Weights of a small GPT-style language model, trained from scratch on English Wikipedia: LayerNorm before each block, 4953 steps.
Each number is 200 + 40 x the weight over its row's rms, rounded and kept within 0 to 999. Layers, rows and columns count from 0. The size before them is the row's rms in percent of the matrix's.

# down: layer 5 MLP down (transposed), 2560x640, rms 0.101, rows 216-253, columns 80-119
# up: layer 5 MLP up, 2560x640, rms 0.105, rows 217-254, columns 80-119
down216,098,138,266,203,237,217,166,187,214,223,189,190,120,266,224,189,205,207,286,303,221,264,225,225,219,172,191,167,122,228,214,200,145,136,161,129,233,212,206,200,273
up217,112,179,262,192,225,180,239,157,219,226,116,223,196,214,220,171,163,227,225,153,180,221,156,223,196,241,151,201,228,192,174,263,256,163,236,172,209,148,115,164,157
down217,123,253,123,256,229,153,245,230,262,158,100,235,245,227,207,242,176,253,126,132,225,247,170,229,246,230,213,261,207,214,233,220,277,222,185,172,180,244,147,225,202
up218,107,177,312,180,185,220,291,222,222,252,192,235,215,124,191,166,296,136,134,227,191,180,230,247,102,193,234,127,170,219,204,247,240,234,215,187,229,189,154,251,192
down218,105,193,252,224,153,193,236,172,202,249,157,225,215,244,213,137,283,216,166,145,166,151,291,203,214,249,180,152,205,246,155,232,72,191,200,196,277,199,159,236,193
up219,100,183,247,202,193,141,186,188,218,210,176,156,171,185,170,261,221,205,242,152,182,216,211,176,217,260,212,241,198,248,230,215,268,182,137,251,179,245,138,131,161
down219,099,188,222,213,225,140,214,212,163,177,244,172,255,258,126,192,223,169,202,212,155,107,110,208,269,217,135,218,196,212,129,185,151,244,176,161,202,237,175,302,169
up220,103,166,148,195,185,245,175,117,205,170,135,195,203,212,241,214,238,185,147,192,156,194,222,234,242,194,194,217,138,244,193,279,279,223,220,236,253,193,202,238,231
down220,106,175,169,225,313,258,164,151,266,182,216,219,198,162,160,173,203,189,144,169,263,242,161,182,260,230,219,227,125,231,188,262,190,232,188,182,168,238,180,203,193
up221,102,254,197,170,196,167,145,187,273,193,186,236,238,212,138,146,215,201,175,191,167,190,198,203,184,225,213,242,275,197,231,226,175,228,141,208,192,233,208,157,242
down221,106,210,257,186,158,213,212,171,214,202,220,256,215,249,178,218,223,131,213,188,214,206,163,269,230,174,208,210,231,180,244,218,154,139,196,132,177,152,184,177,170
up222,113,163,285,230,188,282,198,264,232,245,177,197,225,176,192,224,182,216,176,130,189,198,176,167,182,177,228,206,279,176,188,186,243,195,238,145,212,225,199,197,200
down222,113,190,194,180,242,231,156,258,289,238,195,234,195,227,171,162,135,173,188,202,242,180,194,137,238,218,203,219,203,236,212,169,173,231,182,198,191,237,273,238,197
up223,094,238,171,143,173,211,216,210,188,225,198,204,207,151,217,179,248,186,189,169,211,192,205,186,205,240,247,198,269,151,189,198,125,237,119,190,249,198,217,218,162
down223,087,204,248,150,224,110,197,192,252,224,258,263,246,232,187,158,163,195,251,208,182,175,176,155,215,214,157,184,212,160,162,220,183,89,130,142,219,234,221,155,172
up224,105,195,115,136,152,258,210,220,254,170,228,195,133,177,238,285,152,234,237,205,222,282,224,215,237,247,251,143,200,224,205,220,168,229,239,158,201,183,252,219,123
down224,097,193,182,264,247,252,216,129,235,120,178,197,142,244,263,228,188,175,201,199,163,111,251,197,211,271,209,230,208,240,203,199,254,308,145,187,279,286,193,179,179
up225,089,198,188,276,188,287,165,175,173,176,158,178,177,193,274,189,138,171,170,231,217,197,202,264,215,227,208,181,188,167,255,145,209,207,170,142,200,200,208,209,266
down225,092,199,224,148,140,216,170,179,229,258,273,173,214,160,166,158,198,170,227,182,131,142,182,196,295,240,175,247,201,127,147,207,192,161,163,209,231,225,149,171,172
up226,100,214,138,242,246,186,193,207,248,163,243,270,221,271,172,153,168,186,185,182,212,153,199,172,218,192,180,205,244,241,185,232,135,162,222,233,221,145,229,208,213
down226,101,199,201,197,269,157,185,205,240,192,177,191,244,222,109,171,210,180,214,181,229,236,247,138,256,248,217,176,320,246,185,188,145,165,181,203,203,252,209,173,125
up227,101,135,217,221,254,158,207,234,287,204,152,228,213,225,248,258,176,226,265,166,222,153,180,215,153,226,228,254,154,227,200,161,256,257,213,235,184,250,153,263,254
down227,094,237,192,223,276,244,132,180,243,238,155,152,198,235,226,194,218,122,171,119,156,170,222,249,146,258,123,194,166,180,212,171,153,180,178,170,211,234,168,213,172
up228,096,173,171,107,213,262,187,201,196,224,210,151,199,199,211,220,156,245,217,275,172,245,227,228,232,197,173,187,187,250,161,240,230,232,223,248,160,150,122,198,232
down228,090,210,163,191,148,152,151,219,152,235,168,137,247,187,183,156,254,147,247,103,233,129,222,121,184,170,180,236,202,143,225,155,186,220,195,209,231,174,188,254,146
up229,088,189,146,150,167,181,261,168,131,213,170,153,285,134,241,209,178,247,190,173,185,236,185,226,209,251,192,155,176,256,171,184,87,217,152,197,231,239,223,217,200
down229,086,198,211,227,203,203,146,214,248,181,207,258,174,209,140,212,192,185,151,269,158,235,121,229,189,217,258,184,253,229,263,226,230,152,160,159,225,215,186,204,135
up230,104,242,184,172,171,277,151,208,237,216,242,205,224,190,227,150,182,174,216,242,176,264,137,154,209,144,212,256,218,226,172,151,148,207,133,178,274,187,219,270,291
down230,109,196,168,176,161,207,247,196,188,155,185,191,189,234,227,188,217,185,198,203,167,233,181,150,195,159,183,210,249,236,226,178,224,167,261,258,221,198,180,283,172
up231,098,170,258,152,202,231,224,292,252,246,87,162,152,149,186,230,170,224,221,205,179,179,135,153,159,212,169,192,184,206,214,159,152,207,176,210,210,219,214,165,284
down231,101,227,199,225,209,236,255,187,259,196,151,156,197,227,167,151,260,193,249,179,123,210,226,132,241,195,192,203,239,224,212,205,188,209,141,239,134,207,157,173,257
up232,109,169,190,223,163,174,169,274,199,190,180,168,239,169,200,188,129,229,292,205,160,169,202,221,274,177,232,195,186,130,166,251,194,235,252,218,143,167,173,180,148
down232,115,244,180,241,165,213,207,235,133,199,131,189,166,168,224,194,263,131,219,183,197,86,253,146,213,162,179,165,174,222,222,264,191,147,185,190,241,212,107,148,139
up233,104,139,158,237,197,192,197,224,119,126,193,222,175,246,244,224,260,245,138,259,265,161,163,232,151,217,172,172,220,264,237,128,263,176,173,214,231,214,247,289,236
down233,091,193,230,197,193,157,188,171,176,189,239,203,199,178,159,185,177,131,97,206,145,217,185,207,218,184,196,189,226,158,265,260,218,255,174,204,193,178,242,215,177
up234,104,230,178,245,229,270,148,153,167,213,158,241,119,198,141,232,168,235,229,272,209,227,282,159,216,262,134,234,177,232,173,203,211,169,179,149,175,144,164,190,174
down234,100,151,216,190,186,134,280,216,168,199,194,197,237,267,222,176,248,260,224,164,185,190,194,165,187,259,174,84,210,204,209,216,116,258,203,165,175,201,185,234,179
up235,083,149,220,228,151,138,131,248,250,174,214,143,187,213,236,211,240,190,212,189,190,185,171,189,191,181,187,216,215,215,157,175,99,235,197,218,185,140,210,199,196
down235,093,243,165,188,168,188,221,247,212,157,155,216,293,152,185,230,157,176,143,241,222,187,240,143,230,203,197,244,238,229,196,211,149,200,208,228,145,204,137,135,202
up236,105,122,233,166,211,147,188,241,245,226,249,218,226,197,164,159,185,254,192,201,205,204,137,200,153,185,201,198,226,144,265,124,170,249,187,224,208,260,207,112,188
down236,108,154,238,205,154,179,210,175,206,127,194,155,221,210,177,191,177,178,188,193,185,134,285,184,200,231,233,155,190,162,190,212,186,151,239,190,104,178,220,249,221
up237,091,165,156,212,272,181,150,194,208,132,141,215,213,200,228,189,239,170,208,107,252,253,204,189,224,172,171,167,138,169,149,170,257,170,231,185,136,157,258,202,233
down237,089,233,203,195,222,186,198,192,145,358,223,201,190,184,149,243,117,141,161,202,248,195,183,144,256,126,208,213,155,196,188,226,137,178,233,160,175,147,247,198,193
up238,087,249,230,217,254,173,237,220,169,169,175,198,169,255,290,158,274,143,254,171,210,279,142,96,183,213,151,195,239,238,260,135,194,268,175,213,156,227,138,257,228
down238,081,183,160,173,218,221,171,164,217,215,189,197,196,143,189,213,141,126,191,208,127,167,211,250,264,172,171,225,188,169,202,220,157,216,148,145,264,217,236,201,240
up239,093,177,173,187,216,131,198,216,159,251,205,255,230,197,163,136,200,252,245,142,230,234,241,129,157,192,201,224,241,203,208,220,216,180,165,277,206,219,193,238,190
down239,090,157,265,217,143,245,273,155,145,174,134,177,172,193,192,111,257,174,201,227,179,186,166,263,231,203,163,132,149,189,202,255,190,218,133,182,192,230,161,176,195
up240,096,271,208,258,221,195,217,177,194,242,132,236,158,244,218,166,266,202,189,154,201,228,179,264,157,187,235,201,189,273,186,208,153,259,133,110,219,198,262,170,228
down240,092,175,222,198,214,199,229,154,173,221,160,216,188,195,188,209,217,204,212,128,173,260,136,190,211,237,216,215,237,190,238,135,164,231,232,123,239,225,120,159,150
up241,098,212,221,240,219,162,163,232,241,148,251,134,235,211,153,194,104,232,206,147,243,161,240,194,215,214,166,139,186,211,258,219,233,214,189,238,147,156,162,167,200
down241,100,166,183,200,180,230,134,220,164,192,150,193,143,222,218,149,190,219,240,167,198,169,238,254,174,200,199,186,237,133,232,163,267,209,208,180,230,174,237,182,264
up242,094,92,139,261,212,162,224,183,134,219,97,263,157,229,207,237,198,155,177,251,259,205,188,214,154,236,195,238,274,173,140,243,210,170,200,64,291,186,192,252,235
down242,094,194,212,148,195,148,208,220,193,117,224,181,222,199,254,234,228,169,176,199,209,224,217,229,156,205,212,161,182,201,206,217,149,195,169,178,245,230,105,271,170
up243,108,258,234,173,165,163,100,200,123,243,234,188,211,195,171,221,164,226,286,153,228,229,191,201,202,198,255,286,155,205,184,214,172,231,192,187,171,197,151,179,143
down243,105,258,199,165,254,260,226,187,134,180,193,126,199,126,166,176,186,191,267,163,157,139,221,138,226,190,210,207,154,178,247,143,241,178,161,171,167,262,203,141,160
up244,096,261,170,202,254,193,176,178,173,180,173,227,162,264,278,144,249,256,243,268,156,195,192,224,163,155,204,182,141,185,224,164,173,224,166,159,248,162,219,115,285
down244,093,266,161,199,148,242,151,164,156,117,211,211,194,190,239,190,196,287,169,226,163,238,175,165,238,250,256,169,142,186,200,265,246,205,181,220,181,207,118,182,191
up245,100,244,243,189,200,241,189,209,285,150,104,204,261,177,192,175,263,114,164,191,242,174,267,150,108,199,167,147,163,191,216,163,124,288,192,241,140,234,106,234,147
down245,098,226,165,180,196,200,256,148,248,179,117,204,169,228,241,228,206,157,203,249,233,228,192,139,122,152,235,215,162,177,230,234,208,223,185,111,164,267,183,246,106
up246,093,186,181,241,248,127,155,251,214,203,167,165,193,227,289,157,210,131,192,182,202,182,223,161,188,159,232,236,276,198,167,146,196,214,237,215,192,235,192,172,195
down246,087,220,155,149,143,178,221,149,97,196,219,221,241,245,192,151,202,148,192,194,244,199,106,249,189,190,242,167,172,159,161,194,230,212,173,217,207,182,234,170,280
up247,100,199,129,269,201,220,200,190,205,146,260,180,208,224,244,161,181,206,238,141,184,216,218,279,188,178,159,135,132,199,219,274,260,199,150,201,160,142,154,182,190
down247,100,227,155,144,150,158,179,90,197,165,200,192,231,322,247,196,257,176,207,189,170,67,183,154,240,289,146,225,199,111,172,181,234,188,227,268,211,305,171,174,200
up248,097,123,141,214,239,226,195,121,228,201,191,191,185,216,185,255,206,137,226,138,204,171,156,243,153,113,174,196,204,193,213,192,214,126,241,161,189,190,256,194,183
down248,091,246,146,247,161,147,168,263,277,228,213,234,189,195,169,183,128,182,153,211,179,197,239,158,252,205,211,166,197,148,212,201,214,233,199,242,163,219,174,184,178
up249,113,146,208,106,191,212,191,195,248,198,251,200,243,208,240,202,171,226,144,128,183,302,142,209,131,215,236,181,218,175,243,189,189,194,241,155,118,161,275,206,221
down249,114,159,207,173,137,185,231,102,196,159,176,147,225,204,196,227,241,233,82,122,129,193,178,192,176,260,231,190,249,210,216,143,151,185,190,203,261,295,279,249,107
up250,101,256,160,307,188,156,120,269,224,263,139,153,202,196,175,158,199,205,218,255,277,126,188,213,175,151,212,207,178,199,272,250,162,157,159,119,167,131,211,153,157
down250,097,175,151,164,157,106,178,190,208,241,187,143,218,198,149,167,180,234,239,267,243,156,229,172,214,212,186,174,194,212,291,274,197,279,164,181,123,189,188,157,134
up251,089,171,208,177,297,267,266,238,159,261,172,245,230,236,199,189,226,210,147,197,282,193,127,200,234,185,328,222,234,256,193,271,261,196,157,139,197,175,235,151,227
down251,085,204,165,138,254,195,237,142,188,152,220,253,207,205,151,287,268,156,159,195,211,118,169,165,218,247,174,175,171,220,206,251,197,154,213,273,218,206,161,144,154
up252,103,221,213,200,264,178,192,172,167,227,182,216,172,225,195,189,210,191,182,188,257,227,155,118,205,209,132,193,164,193,186,192,227,110,125,169,152,222,188,167,258
down252,107,172,117,211,221,212,190,262,204,188,128,136,128,116,147,189,239,146,242,176,196,148,159,168,114,233,203,220,212,170,210,198,195,251,143,205,178,227,205,167,206
up253,100,325,205,217,197,236,178,237,170,205,200,202,262,223,178,187,160,208,209,204,192,264,212,168,153,221,169,134,278,189,184,175,129,208,210,221,263,220,201,205,180
down253,100,185,176,235,131,170,142,219,196,213,183,161,246,251,159,234,177,184,264,196,215,180,230,171,250,218,178,143,217,161,169,227,174,181,190,153,190,221,179,171,209
up254,098,265,216,230,243,170,151,182,187,196,125,297,236,183,230,226,251,181,189,209,222,195,191,153,208,193,217,212,198,225,183,253,189,225,164,264,178,162,259,170,174